From a checkpoint of a small transformer trained on Wikipedia.
Size: 10 layers, width 160, vocabulary 8192.
Training: a variant of Muon for these matrices, 7181 steps.
Each number is 128 + 24 x the weight over its row's rms, rounded and kept within 0 to 255. Layers, rows and columns count from 0. Numbers have three digits each. The size before them is the row's rms in percent of the matrix's.

# layer 3 attention value, 128x160, rms 0.349, rows 125-127, columns 0-79
091:105159092154107146102121139126077119133101174132097122074110101114119099151075070153123137111125140145148134116095130086158115135163139125133132134114122120094101119151147083116075087161126160154168134113123129117098118136149084083188114103
102:080104140127127189172123091132158105123183129133143122098173111169160139105099144159110141101105109086132098116108144116112143128115137155138140174112114108129185074137118147141071129117148179130100123121090113140133112140101119139124141127
104:151147154153134133126135156133133150123147109143134120144145139121111138135112139110129127103097137103155145123150108096132128138117168138165173140152106133171129081168129115089126136142104087112164153132143158145127161108204150149157090138
# layer 3 attention output (transposed), 128x160, rms 1.42, rows 125-127, columns 0-79
101:156123124119106146123088113138114124081103136135087126107145089104095082120131075126123123147130183108121120136117130075106111125126126152155065125143133156124096135142133156141121115150128183094152147108101132144111074127142053133100141133
105:117121134156092117135148125140155142144157089131092150107136149136148132167131189143106132139131119165134142109091125141094107120146142146133160150117118083127149126136099121099105134124131141093151109100104071100125126148159133098152126087
110:122092126135094124130163128144157118110142111137138138113126115132141099116136134131163120134072144107143158148121099111130127103140163135152153134210151138135097109135159160110142127146130112168110165150134156152089144098153106186158141125
# layer 3 MLP gate, 448x160, rms 0.333, rows 0-55, columns 0-79
097:141106116128121141115085144169094127149143081105148113074141143112122169137091123174120108047149113109153123110108097129095145120127154158138143139104121134136127143143107147171137094162166130163079163134126128149128162144112106134157111074
103:159170114110110126130137119133119143166125175097145155164142126124102124141134106116099128108136127098134128126126129146141115180116097170124115065152138121154133175144102113099150153131104131105096157132081121150102136081099123115097175136
096:112160145095130124121097100149136149101157037124166116092133124114162142109151171134129149146149135125119133120135134151141105159126150158109119137128164087127076142072089143160158120174085145153127124148141151097145141132119170122144106127
108:140187108096138081123088112097091146140138169121126096163101147108119117137139123150126160149100156127110112150103139147083108137140140071148131123155134109095138181104137094111142117136105166114120122132134115120132122123136159098158153153
105:111133175127097102126117123076117143079174138120135142121149122099102135147118148097161159146146131104143140158119144159126101173125154134119133093087102138136115143151118106094159134147104115130130149152162156106141130114150144129172117085
106:097156143112114185112116117118097191071077165111124163149104124138145121099091124111159108110144089113098116121151124110120111133135100128179120117128153144108120136076135130155115125097141149137156119127105132096129116127131117177124105135
101:119135069124085140105141130155108127112138112148122132106115086121144129166115096101161113149146134125139115127131142146108153160113134177141165101131146160123140122143121137124096143144091168183102143182183077092111081165093119125132137140
095:105147159066126112133113105125142131142157173134149113134133098095099124117114141143121108112103097104183147103144114132130130144099092127120090128129116133142131121099145129082087123136090127117118140112090110154114114154138091148163138129
096:127142147148111134145140118100128114120157162156121146146109085131136132114162149108131109146146099158146165125148114128157101119169154145169120136168143159146117142171151109133140116128159166136163134117118138085128111142142102150067107099
101:133130109176085133152150154124143149112138150119127093112089137161153133132150126096182121143109150141096136144144120104135167057089096110143107127102155113166142149137146152071133162109154137123104108107078119117142114089139145160074104077
100:162140118151144127151097127134128141106098131110128137107107117134148138138097113114189106134149135137130149100174143138117136123170117106106130136133101112105106121085157134166167164103091132151159149116121132146150131135152147127135095127
093:114131139131119092138138164096165137131114129139125150118152156124151142170165169153167151154129132120117131175125139066166140115178132139109159160089148138127103145105131115095145167118126107128122122135166153115117150151125137135156166155
113:144181139119100134102154152114130127111146146130132064153121117068149116118072101148125118111125126148123141080128167147090140106127129119126120124115131157107128141084123119087101087128083147101126122146122112104094150132130164135159129104
092:113127150130134119151122135116143099137103146134121129157113110143153166138142144124144156105102126078130137137097129150152070136095118082158132098108126095132126116053104148169125096124135147129119168160137088146145148121177106130128113132
103:141110136116079121134120105140130143146123146146119115092124126098146160069140138097127138120111130108116140117163084117146205157150166145134183118122154120109137150180124114108126126164127086140132158137092093128101120123137148137115127115
111:105152139114160122147108124120116140181069133120124155121134152159087113093102113120116099134091120138113140154132105082148149126113145141112118150138131146095159146106196130115097112112128098164141081156142103127159115160107146122122142167
098:119105137138112116163130071119107133176106118116102090155112134125124114117123155078065129108139135155113103106131165138140137146122140124125156141105104161100147127136149115100117150089110154121085129156125131100135141158120168123135085104
095:101137098140099118146140157107132141127126184157137112170120138142108130127152111110127110130099104132112173121117130118151158153148123124123144137135106150120132150100087114119085129132119176113151124118115133125155133122147145147098133124
106:117094092127092147151142190116150194125099112137081124108147088133165143135158189139106088126123107104155139153113122133143137084101164088137115166143124126137140108099145101124119127145162125146104164108152098115129111091133161135120091146
098:090145116150161127127083111103120147156116109110113141089104127181104123102172156104116133141133122117162123135156116122144120114152071094096122127107161171121164146148098142106113181102115099120148167127124144108163122134144141115117144121
096:141141153142106123130136131101126093124123076135130183118101131118131172143145139049170155121095125127150140124140163126168129091137123114110137168098136185152130139151160132123129115068112083112139123141156158149117166135137115144108080088
104:133157168158129104141136133098112128155123138131119127130155139111153123150136126131120098172123095171087149118139107089126119117101120149122123086150134168132115112107124115133131165155167137108120146114137081157120116100113112138113132153
106:159150126141119136130114155131124092130111155119186111112093106127131131133126119125147096093163164108061152114113140133141184165132149121101142141073102126169168115162143148126114118122124155115179127141112124162098136144152113119125122129
100:115149085156097122117096146095129149089136153139111108155133171092126173157168133082093082100089118124166107115124144085107150140157137116145167121149127136120143155138108140112166117154124150134125065123127136127137118165130155135126127087
096:127108108137113113148146125154122144116123127127108138123150123170133079161104100143154115116167105140128157141098133113078147125125060141121100108109134127123167154099140135150125153141127135157129144147154121128120184167153128145136107122
097:155125103128109116146138127096096145099124122131148156132150121136192135085131125091120114161147120131138138158084145148084172129133150135173141136155089123103131146133103092102131093116165129164108169110152132120132127168112117153096086093
102:150165120176138115148118143137092133159174104133153145116143136126107148133135134175180131180161095141120105119146125182089155121100131088119144119131129125118110182110151082153132100135144151128117168129146088151141159092094143114147148119
110:122127149100101126152115132122112134055158153139124124166149133146131140117124124111161136065087099104142116098131114102175160141116104135112178154103146153146110091133108079169130106130122151102113171104204126126140129132098067101104147118
104:158127150124105134135083117132106144118145074093131162086072118067124117109090147177136160143153086130114153135131089119102123144125122112121193133133082117143116107085122154149113103125117124112113100146151072132103117116142126103139133104
090:124143146121120086135090077132124119137124146168137167136155138142135132113102111145112089121118103101140163143100130123083110131155155079083125079164142129158098159129180112115107061128114118104146125131150126142147144107127142151128144112
112:111140138083121160152103161099128116103135096168150141161113109107165168157106167110102092136126168108107153158095134139108107115128131121104150141110106099135105133111150133074130121105119123121132111142119068132112117122131139177114144111
102:144164121113119120134100107138093114105113130090138152102122136145114114112126133142150160115168123101151158112110136140128122113118141131081112113095129163138141135134106148149100119114122091155127109105152130137155104103103173117086113116
096:092129169110082130127123113137112131132118157123162133153134104157108118157144131117146157090126083088068153097121172125160170163154150100112168104144106128118127095162107131113114149077145131164126086141159132119162100150109114103093116132
093:149121123122104117126140153132116112139094162077087146119134144141109119128149085116131134106123142154109185125167127124116117175179158184115125155139102144155101138130125072128127128141084128107148139079113124107104155142131124135129142109
107:104103158119102073131139152102150111151126118142128140134139170091086141116097148144099093136148144146176140149103123087121105120157145106122134125128097107127113161180138122147132111146111147107102083120112120164103088114151132112102095148
102:137115149162097142169126134163134127168124089140137143094159131087117161135155143155134145113158110145133118165120137163128148154117158104149146067125111160123144111128138124137148166117106115109093130087149047152128143098098129141149132191
103:130147110160107141141161171069085076135165142144133172132136132084128062096128118109139164139175137123142128133123093148113131123109132144134135100104132077134144112133114128110142167141128155176125096117134101105076135064098109178073145102
100:120135070138116125138126143128105164145104118098154131079110071130117167094126128128097114069193138113113095145144110123113139118143128132134120116123114116117162119162122104134130159157107112139136120153109131142132081146158117133147142115
100:156141125128115125116164117112126110124160133143135153176130147162144145092162121136083113121169147121134130140115141126093139099150150154109125149091089135123106099133150108134138125122093117137170136145140124142170165122103161162194092136
091:114130128070065132117129088185181111147132147135133143110147121170158131124111121089156135186156134155135129131099133162107138110133131141125137102141117092112115111098171097109160118127144109175105139144104162156068112154147125155110127140
096:064129111120124109144119182116114121118174125154118148142145133129116104121157137143161146140136158122156097062102176080118127102129131137116133105156133148086121109118138106105128143111122169158103103118166080083129151099103116134094122133
102:087144145098107145161108128149146112135141192113111102081167153152119118156151139113134110133103141078144139108110123156106093088117125144103143119144148118118137141093129090121137141125113138135183119134117108124121082127116106114139124099
091:115184133152139123113128141111131142160152126130132128127135106121129081170187143115128133134140161130147154156121095132120136113128136099128126144144121118117103135140109132109168101130119163138104125086077157116130168139136146140103116140
089:190153178088113124136119140164114145155123114116140137124153164175091150130137126103158085132152146115092170098144125134108169136111124107141092164134149088106134103127087109121143138132126170116114134129104132106150080106097173144109127174
097:141118111088115130134115122115148091103130105106134097125127118142134069118119131091119144110146112101135085117111133135121099158149112156150128093113146107129121108161110083156126137110095165136120137166148166094122102145141121134119083179
101:130130114123156164151087161114118163140121085124119117096139101122110130097126129141103102129149070141154122187137110130112130133100124135123137090161135181104118139131086107156134136095139107084097140089146119161140131128092142141122121168
088:131142108146110125127093142137141126150145087148128157073104102172097166140098135082144145137122185107140139149118144124091107166129174132113156154103127141127128151136140122152079122146134106167141112125133178106116146153152146119149113133
101:133141122114102178151111089147100114134164126124119168128128119162140130120124092125177131145139137109122147096115093148169099076103125141122141138135167118133111121146131104137135091135182103190152127093157110143148143122118133151135115102
102:136145120128114138130134094154106125153148146116082130144126131156157115140157140154140140150140137094128114121141137136093157156158111062123125114116122121114085122110137165142173132146129127117167116075144113133116113126112152106120105124
101:119130130111101107137137124101133154148138139098111126125089093132098154161133103133134171150131165152114131118118119115090129122158104127106101095078127173152092124094126147107104114155147153108136099153150154104171118139147123092127125159
097:172092150151058101159122118085105139111110178116112135085115172135132146117152105122150189157105067116104164154121127110126134109165122125133126170115142198129099127103150116142122141116113134121100135125145153108093143125124110141105146124
096:160159098079103115093100160079140155091160163122111165143136118141146124132092101163084163102140131131117142161113109086161141129131098117150082145107093114117131149109137144116130060116140132093117126123158142152152111143119113202125159137
095:138106138163092138119075116086120102133117148122147095093117113157156098094110119130114165141116113149137104127127117133085128145106156181136083118112059133119135191147172123124150151159133156163112131148143157113136105127107105127121081109
094:178178142107118089116133120126115181136159126103122137136166122098119152092124127138122105120141186124150107126165186099107101144097137127139154115108097144106106108120108110158131130159067095147146131104096152145123134121168084175121084134
101:131140111114100165148140191106076113114149154152134153128162123094119143130155132117156091138124160129085117120118134140127130128145107111137149185129077140111132126142129134100107138124127124141093113098165128099104112163125129085087151130
096:128143151110151126163134165159074131081135128121117125101107140083093122125143136079155114114110120143146149118142126111104147126104150108090100132122138112137157132115156081142093106146162170131123118144107071129085137102143075102152120144
# layer 3 MLP up, 448x160, rms 0.31, rows 0-55, columns 0-79
088:126133104095137135122149090135146141152107083102148120129126116119088140142157156108141142130111087160141143121128107108097113129127138126162133127156070157144097113110140124142111107113151142107085157106160069116160149134140143137137100124
100:114121116138119148146089122147133160105134144102102080131123105051136118149156158142131166134159163141067122124101124127165138065156109132075165126139132140132135111127170104100105100115163131112115117137101144065114137124130125162115128140
096:094136094126126101131134113131102127146112145103122117102136089096122117138136143146159121172115172105170115186153127147120108147136106130138124158122179101128159113107126156140132139170133118133128132129118120113102132097136183121104105147
100:151111121114152130133153142150115147123097132117134108121155171140127124149136110099091084146170146107120111134131140186131170123106150154102091153119085077138138133133097136114089146078086123075137140158117099115151147091162137164108120149
103:119153126102137080128075154114120128107123108100111168105133129161147097134141143117125129150141095123171139150125120124153134131116134131096076112170106133137115112115184121127131100138115121115116150111079169097129120086155147089168122129
097:083128122111141089118117129102103135112124109107109127159104090112144090173149124167099157100109080087147100137083116125104155131125094146143113147113094129148122095142112140157133089140162116173127184110093117114143113147137134142133156174
097:105123119126151104129132154094149081108129126159130128110116156149123150142149130125108134131139149106114122133094101077161120068131133114128183150145124113136126146095111122166105113157151137135123117078106106107133130093170138137151116118
104:118118119116137137124109127107125121157113061075156143128081133136139132122129144113123140077136158136076133075164117164083171139129077148116173103078120126109157160134162133160120122102160107117128132067110122124166138133171169125154123066
100:123120163121094157128107113114115087110156152144127111178146072161106095089134111119162104127138130093156117122187145103149099135133148117168132116124098155136114136160116102147085100155164108150139161153127104094134103131108135139118140177
104:126115131117122094101109169178166176149126120124139175129134113119117137139128126140112150120102096141155157103173107156119108130157119138094148128098151130084096078106127099149108135129116074128112143130168131162116136147125135158136153133
096:128131101150115170133111131138125124108125098158174123076130111110100128138138113124108122140152143083112097111122145163129134147106150173167122111111150138137120070150158187127161131113149143187158168144148182131099143141165104123106123123
097:137109131120143127135171111127089121111133139091155111173129078146113120087154095105092132106125133156156126095133110162133132084103135120124117150128126125137159118129136177160171086156120129141166115116106153104169151129103109092110126115
101:130117153167168166146102113141160124131115090139121135112155118151117141145170173120130136119125111147182149141132143167184099121154124168129142150172124126128128096164133158163138108112135130171116119112124123137122137109121120134146108160
092:163154174130109133165137133144135145171093144129150101148120160095094159107128134122134155130106115134124133150167110128127128131110124101096144131195130086093174114107137124152134099123093108136159113126102112135098122111149106141150117125
101:110123149115120138102136154144097145063108122096096128130102095125217123148099106081123109125133105123154125131122132146159120150165115147191161154137141191181133125140126137139116110114099149101140126068126093150108083147105106137152117153
104:133117116156128098130156114116131116091143126176098087101098144111140157156147128139163160109151149100117150133102156143124122131126084124126159136092071114136124134147097120168165100110165123147084153129142158121081116089171091159096118118
102:159096108126146130118108121117138168109120131105103091122147118146145118148162151113106123114122121152162148134186126161156178145108164083177132148143115123132139128131101089120112186127105138129117142157148110109125131154160119087100091133
108:104134133117155124162155147120135106122129158156133176136106120126116086114132127131144189106166126127143099125171121149130105126136057125153121130055133133159116164127164173106141106106127121128125157114138093112106157079116119108153145084
101:127169137112162172152114125159113112129175160114154129085080127122108141085092120115124119166155135159141099132131181136088104150131138131137188139139161140145137107133134132136117107137110117139098127132092148101131092095108129121137140151
088:161153094196092140152110148125157125147183169105129120126126131157064109117108113140140126129119146123122174107176139148148097129079201119143127124156157136122109122101160131135131139135124166108148111091101125128115089104140129096149125134
092:113145144121139129093118094132049117144101147126136160129133124102162107134157129105150115110150136106188123137157149097139108136120099108144101160146113138099124163090156129113093142132091136097134095156117107105105117126162189175094106127
108:107142144129111094129129140127138106146127118131118134097128163135130128114162135158132152148136145137138112128113139110155139111134176174130135109132117173185114071116109127110124133107099127109141126152152091143128117082124090144107130172
103:135129112129105124119135134147162111124109140125094098101124100113176158127152129084106134139135103114092118139153134165110101123063146095158135143109148125102141152098159162137143106139123124128093078173160156113096148152117136131143104130
103:169087163135111176109126107122104151130135100148117153173118144127097139124152151128149108169104122072148103156090166135129137155132148142132100162112153101171126105145111117139168114129169159124144177133163100118140148092093154145161105127
094:129131146079103105123153116144100117142149153128129147115133063105125122169153130136128134130118147104078130121147133138161125082104137125125142178149127168139119167130185108073152114106130077132091154106134088124137093170118126138131150115
099:137139125171127149147180137148137140110107118136120066136126150144107154094167138133158110116178134156139125121160122124138140108115125163105135139130128176098150111112142112187115159125120092092121133129126153135143141090164126063117141107
103:150074111103171109188095140141103130106106085108130093161121168118122123140112115144122121088141152098122131108069126145085153117065131104167149144113156094094171100113124112104106115165144103154131119113131102144160155097126143113115150094
099:140146136100105156113131109111164138097127140125121109151128128114107146150123143167144118105125089130167106119131102106172143109103138130140182139154141190131104153139121152138129125122162124162103134099182135132131089074131101110111109139
111:116139118121160110131172135139143117165135138164113094133101130168135113117149134094126123136121147155157119117129104106144092156146163159109109158153143117088118150114100150109137111141108169117133159117156142119155142131118174108099128097
106:139110138152134148127111114157146139171115132105152141187103130147140168111129148108157121117158123107127134151128123149153122151123130102165173096126112089130144094124124107178119155141147141120147105139111109129137146115105098158163112078
105:128116086130133117121111103102128149119107110167103156107127129119135148082112113160117139117126151159142123139135108093113109098129147088089169136140095090111135111146085118135149097104127146101131164094076116155108134102155142162120161137
100:137103148078135123115108132168177159138115127115061117120114091161138120136133164160133126121138134133130119122089128143142125182132130090094146096146135137106112109089107122083135118121112123143141111138077084134148130153119148137117162117
096:097132136123110133144116147156161131164105153147172141161132126153098159135109132138153125157108121134100152168103136101119085117136122180105178126108142154126180123113092117112137122103142128144177128135126091112156123130109140132178138099
095:124121128166150124128111160104096151110142187138098123109141120083182133148126144139120166127118083094152104147153126156147099135132188154116100124080115150107083131121111100147156138062148133129117144119131081086161169135138106133137120114
096:113149135115143090140147147122149107152100100123146176144090162139128132097133139109149091133146153151117160145125097143137089108104143109145145142137129156098139103121115130170125167083130091176105134125122096135074096115142081159128121114
096:128134110089127087128105121117080105150127146101159163141140101128119091104132082115146099118107117107125129166139145115067104157145100118113133086153117143122147130112095124149151153091174109093138159142133140152155088162158134154147138143
097:117141139107118136116132056145155145143167102095114115099118142088115097114125135121121119146123128127101108156118117117135095087129147075112135125121099146100129138111176111112102121132156088138100199131102125166137150180127160168116121153
108:143140123103156115129117147108131161145096083098151104106152136105141150109158108090155118135152157117142150131113080137147124109114120106091139146153126145110173143177124150131123129129155138114115150145144155156146034154148131091155111118
098:137127124132100114114114087094135078098101096135162140154150125121140111130105124169128128115114188118073097139158137101090115167121115097120140099130119134159122128162153117148177189120124100147094085100133137153087139142130133097150074123
099:135124099110144084157145125124098168143127125131139136130101171154122119134153131124132095168130116099127119126123160123139122115105152132143152142107113086132164137151084107148136150177108112119110150124118141099145126131135179076152115131
099:121106141139140094141128133062115107117164152123146135125134092160123126152158110157130130129133110158104164176122117110171085131116155136143133146133152106109152133150102151090145104151161121108112109113140140117082115163120136156167103148
099:140142121159141095155141138140149119137137085147155108137153109095107167128114157172149152121139126186147077138124134092123119113080137166099117093124137123151122148101057126128125097132115128111142134129082109145118125087155108106174147137
098:095112099125133140191097121110104154110106174109112117071137146114122107097124144132121134120132159152086113185122166153158103149153106188132117162149183124119125091178107182163143149119144118132119165142148129139122125160125110113136129134
103:126101119099178106126140114075131129135097149143094164098147133107140146092146081129079127114135143159144107136133106129162102105169176157140138133129115150149125126110118142100124134107142125107167127119113091127086140174159113104104160107
099:134116151108154122148153102051140177117118138138170120155123156151151124128136103152130140129127178112133141131099157152128157153102155132098130137152156182115122142144170160104086114147132146105119141133144130148136138140140084113158146111
097:108149084113099142118117129091142109126094108125134113139086117125130154103128131140143104152123150122154119199149142148116131143142112144121094116168118084128156125136143143154120142136148112081102085102110137184097121129137115151145134131
094:109139148173087147141080143155122120133158156119125164171170104162139154173122108115147129129144168076121098148152140132124166137085133140123127116132111133110108127156110090154141149106166108123145101114152116137095146123101125117120152085
103:082115183120180082147125130134147153103100130145123109114156117160143135159155154122127113146155153146147139171133070129114157108144101151147190201146102108107127169130092103122120100166068142106119115152099134149152125144140137142135117130
093:099169121096172149136104141111107090139079129116110124128101089114135144147125167090080115145144138135129095093120157123125163107114071116114100134099143138118111148139134123110141131142157167158119108126091138167109140100165128101139144112
100:108149158120182137140111116112153098158148105148107152117188107104164131133149114116108108126122131108119153139127124134161132148158132132135090189129089147141132102166128141111166192138121132135116109113113133101099132106108083113144133092
114:140129146123059129142131116159121168160098151134139190087155152135150117154118066136139178122140082141086171089118138149134086166128147130148145187160133162147099103108148122131126142096120169142134145130111110130167157091126126126125125105
099:097109110138141126126115111193128125148114094125095122126149123127147095107162089089080128114092128120143137146143110114174115133107140100127112104129110100143139098166122134135115158133106133161165146132117122093121110130135121159070179088
107:132128167135122106112095113121116152139053131144151100100103148111106118176140143148090095153153155121127138139154155192086140141154133099106106131158132106128108155125148136139123164096109122136145163160146130148148114156094116144143090112
105:156122128110138153112128106121131140125094129135143142114092163111113108110112088101144095152171156108124099129142126116112147082114129145131092139095119109154152132150153164125128153145123100133104172133146168167117162104153109141151129148
109:145137133123103090141122182078121139103136127120111170141127128161108095123160126119153143111147135143074165154124112160116111107147112108135126175165127117104102148112138138120081124115106165150108156138157163138120096109121127114150117118
094:106104113170143093110108104061134124162087094151163091161125071137150122142154123170099147115127125093082156122076082155163140115126110169117127144146106122084140102170097144144116119132143141172128140104106159125122137110135118098095123140
# layer 3 MLP down (transposed), 448x160, rms 0.188, rows 0-54, columns 0-79
092:124161127117138121127140149113119133110124091165127142142121133120118084110146118106143091142128096121127119157158164126152137113128107140163125113158113088139144139150143036114130084130136141057178126150137125138129146130134156107129120089
102:092130182112156073112114141131130151098150108125136165119088116122137154156131157121107104139109122137156110105165132144089136098098171074178108126183102118164093140129139130146111145121113111101145164114149159130116160142139171130087082120
098:151126123118167169155108170155154182136133180151129150098133174121109119100110182125118118091120116112081134121142143157132102126143134128149141193076125138122126149134106126051116180138135126122103089106146089137116112143128115113134108108
107:089124137121156128137136122136124188139108102153152129129096159114159112090151160116120136127094155145093118139090140144140101162125124156174130131071136127125095113108114150137145123152146088119125129148120161157118073126145095132121142133
099:131133115140123131118137099145146124143151193152164163146122173117122122131154124154085169152103186137088123157124118159111140130119106123133161129202144130133153156128148167112123120092098107144081145127131184172110102101148099120126121120
101:148128144097175106121071114137134141112119134120112117136098145154164125143152132108142097112139076123163154145146107140146117140154118121068147132191118141143152159085120083123111150162105111099092106120130141119125105182071124132100138106
098:157145114124119104144125127140116123062110171147174142169123163119105088142114151140098122131158160133139152138104130133128148122126091110128116149122131123144095101123132145102156133138104105175131162123147149173130162195120133146134159137
096:141129079115144093130142071137144153132147141180083116192133107135121158158122141147150102123154110091107125170145134125151089114139147096142125112168116119125074107111090139091139124161097084127137115129088129126124094125126108096153151116
092:121153125167161147134154138142172107156171127141144105165112147143114081149093091119150122092154110113112160110112171132162136123138125137128150119115114184112097125148131147111125098124090110113166155097167171154118092143118140128148143107
103:133166144154189163138121131092075156154089123054103133146110160160131099095167112143101150130129123117180116120086101119135119154119120141134125124087083123152093148111156111130141176119118118134153117137149081110117080113147080181139124140
098:132100147102116099109129154112091102111141173084129102168109153146129164113128125137164132142129121143172097165148102124152128149098140108106128129090130137111152132114151089144140134155139122094121087114114084136154135116111147153105120092
097:109190161135112117119091124141141151138130137126151100135182113129118142140159111097108154156084111139133101104099105137148123106114114145147127129115096132133118119160144114110119113116117119142098116149150141114140105156074107132098103124
103:154155150144108125123124145111071127097102127099130110082098150132145135151147155119133133102111161079143134136092081083137090124084108109140127118107128103099123181104097097141116120129132147115167127146090178138122118128109156161143099145
098:096122116146115137102147111145155124140131111137152118109108153130118142145113077130148126144137153122120115167120126110086160098160138116146157141114112148114085177121117138162144150137134099117173136140154192097145145094158129092115126151
101:133134101130124115121142083117100138175135117111120166146127152144086104095096149109147166131036111136138082117124083168061136157138119141117107098115133107129137150087121180165177146133138132117111157152159153125126140102130116147138103113
104:178132105154135090107149142106140151104118101122136088121118128104135128136161114157121136112138142149132171099078152129106117127101174156122154108033122145134112128103096117133149097145147140096105138110182111135107166103126127106097137111
102:140106083127073135132140161138155112131135128108198126142111111115119153121110148150124179123164126095124134145119142118132114080148171136104129131137113145159152144128105149111128101148103088135131129144166164137109161159093123143121109119
109:124133098119118172146054148112124104124125073133127123141156092120144139126106115135106109097101112142166156136117117129104134117109173113114131146165139096074128152125178120166118097182092123125144117116114084120140070155119092151112074165
098:104134142118082130102126101139079149093111129127157131130144142121153116105135137145100134124126049072148161158162135116098159123125121136120117083147115146106164148143119115123124136148140127113111108163089131133157141113152107140114118086
096:157110110129098108137176131122146140139082149167133098161160136086116146163125110132097104128142127096110147128107108110096096097178095129113150087175133127086122130138121104113147112150108130134080165142107095130130116128156088121162112123
094:113113132139154161124088142114144139102124143135157069114149090131135122127148146135093135154120147113157127153111121127136089140122125136077113087080111089120172144112114133087139147082098133098106176110148143080131111091104123127133131144
104:161069110113159140128123106103133129092172137132120131149144090137139094170121122100092156127139100088137135111109124131097111093134112145146153081151125121111160124148116157106128085115088132126134155092133152060116140136130144148124114080
100:085116138142141108120077129146081135121147159127123067134100076163172155111083122142129127119132142140129110128120147099103111140162136137138137118210111151131135110148135132131143164096135176085114115137111053126133180148159171110125168130
099:128111134082124152138183124139128134120127109147134135109092101093105083133107167131130134115114119139123113151122164125147145116117148177149179125070141123129139118137118130123163147103113156133110083105170087092122150156139085126123133106
102:105114159120102152125098120135125140128104183102145132147161166158150134129170128141138076129123180169162126134144165143155098150113102128140142112066146077111157161136125094111159084153131120141120131139126150133139105078166095143153150125
100:109134074127096125105114118150125108129092116098115131134133123134094104171108126125141149099112131102161128128147083148160134150124108145115144078114159097164139129140082083131123153131103153145156101102088177127097097100115132137106132136
105:094135099089081127122169093109119109106145163091121133129120123140063077110155119129130131127146103141147120095137150163110092117140147126128123169120132112138134156099119143102156130127116162099092169153128157089079139147105122112140123178
102:124106112141097116096158106173124125148131100165145124126139105122102176145175126101128135177132165114111127152117138143167124137167092130115113123115137105127139125139174145089146159148111088090131137123111067110153105104123129099094220097
106:103112123183076103120134135152136167110102100147125148139125120126144101115131126142129146137104108085156164147130191180126142072124096130156103084081125125132142134113179088121123144090127104126151096132094159117156111134108154136119079161
104:135125107140089147147122125096138101114117158123143120121091150143128169106132114137126166123120137120121156078079158111114150111147134143117128151132126154119154153129108170088139109093128102131120164117136121110131145161130101125106112132
104:105169140147163122127140122144182112090109155132129170171112135149106111142112094137122166127150100109160119113098079111164145136106136107100123087130107147132164106090121132112131153138135101124176144120134121117111106121127131116163118147
098:112174106128114156148148151115123127103137163126162163096139152091102128114117110130140126145133182096070139085186119121117115115134140153145142144141137157180107115079149116097111086151171123132133137117174132103144132121119142124126121143
102:117133108141143110133166114103129108110140131118098124097096107105112096124141133120112142147118122104065099095158152095120127153144136085173088126165150088165113134107117135153128109117143140117086157144141130170136138099120116079092121138
092:119140142139177090127168084121198134102139111118138096086149120120116141145127133136128121128140124105128137140121151102131098096102106120083116103121128110137110168128114118132122118134121120131177130139147139147094139130119109120156137158
103:135087090121175150096097105104187136134128101153090093137116135135118155156120115175133117081099109103146113167153129076084126147139123132096125146158089131143120110135120113158098080144124144122167124101130151098119177126099124114126087124
104:124213116131140107094150136163148141038134148094176157131162135160142135127120128102110101164151120141116122153122154140146119091088113122142117113160155107100148181142127125101123116121084148199136101114150142113128101168115129105078125131
099:132126141175099141107087119104142131135150087132101126123148133114109155161172154122114143103119104098129139081101118133128071119079124137179128112116114112151103094138132126139082120174139149131159127173112150127124121136133140092125100139
105:106133083181130127107171117076139104119114165155134103161119103156099097123115095119131142084155155088097088137120131133123108093123111122173137158126115043147126130168143147125123112145092106127123118110141117093174159145122128088149133153
097:123110117128120104103127098111128098128163132134093109101150167137130098079142104119104141154121099170119142101121144094133093125137116184134120126139091154161098124115146123153148150140177056108126101133152146181136107090112143138123119122
103:139137117129095138118107145186125143117144133149123141132127121127086151100097126111148136092142158141044122151143108154137114117105127143114105162137126122130107096101130110078150137172116166103141140103109147142085108090096149110145116164
097:117128110116136160141092132136125142121129132117101138120125156112099105143093148103137128127145158124135090129104149158096087152139128106140119134176133168144169133125138167135113148161134100087091120134150062142163113152171085089126139114
094:107122110156092146128125124128097083109138131099104131126132114158109139132145099105094139111107121097135145126088152159143155097088141109147108134130093101164164073148144118141107154117118186111190157148121131154182110148134150174090119111
090:135153109138117104084086133128137157151148140118100132127146134114133117097117100093122111096141108141120138145134085150113135140142130137163136142197105141135126127177105137142163098166097091143173159143142142118152097167147162098163130124
101:158142093165080143106098135133154122122139085124141095153139123143131120088151178124089115136140146133137154148134125126153088146159125149120158099097120142141147127143115129151140073157121124078117114145128123145116136093141143123132107123
095:140170148109161108141108158158092128127139103115135127098139134113107068109164164117152139126133122159131139154147120156110137095153137115132137131111074165123122168112143094134136148115150170106116150183109147178103107169123149111156121154
100:124129124118159152134140149120129167148171184144107110118180129161125102142136089167101129113061142133127126085199137118121139174109160140141098169101112172144137123167146106113185119097137136095131117139156088106158126110100130117136132126
093:132134098143128123126129142144165121121171126160159140053128084108162175131148112179153115132106073109159116130153143158101144135155102115099103103125129108135126130101157104176075124160123187140176135092123152165138116077171146119148126123
096:143134095126112112100113186140139126154141143142169113132138161094137143133175105121153117155158130141143118110136159142147116089082094062126150119132101136140126168134144106111122155105149113129162147138144159132095099117145127157116155148
095:189139117125103155127125132091156100111147151141138158145138156181143137129163140133129128139166126136164134135145138160170104132151133128081143122064138088130168096153139116128164123102101105103143127105117125130172125145123143171118111123
099:108132122141093119143105114127127095124125167145140141126151116120126130114134127129127150157140095123124139141100093101110146130119115167098105095132104120150139155115130091173094162076122079112150191096142088139178107112120114133133147138
114:112135148100178128086077133148096104144121151124125107150141134138143105123099171165101119164116154162142138115152123110116164105084106159168117112139142084112116133148138139140113098116085102158128118127139156112097146123112136122125121100
097:132170123095127142107140096105166141125101136119124126132134116096122116100131099159110137143107137096132159137132144155117143115140117143127107157142104159133138119144134131177113109076155127135149131103157149149132175137136154139145115116
105:155142110155130150105138133126124157159119093139148130092093130129124135114080145128166138146120147116102168139074124100190125124145132147130120136130112072167137155099162129145116113182120109135126113115116181094095085158105153068124151086
108:060118127071127155164145116141089146130127129122141117112109120138111144128140131128120150106096135159139117152165107123116107135105094110114156184088118174087154114101111076146115181121151135127091123127096140108130111138132121162111129101
108:156159114186174122087101134091124126157121145141137138098127140103159121174088110170099107118126132132152123115155130127122136124111133137087105115182139154140122098138150118155167124116126134126135087112149100116128126114121118128061165147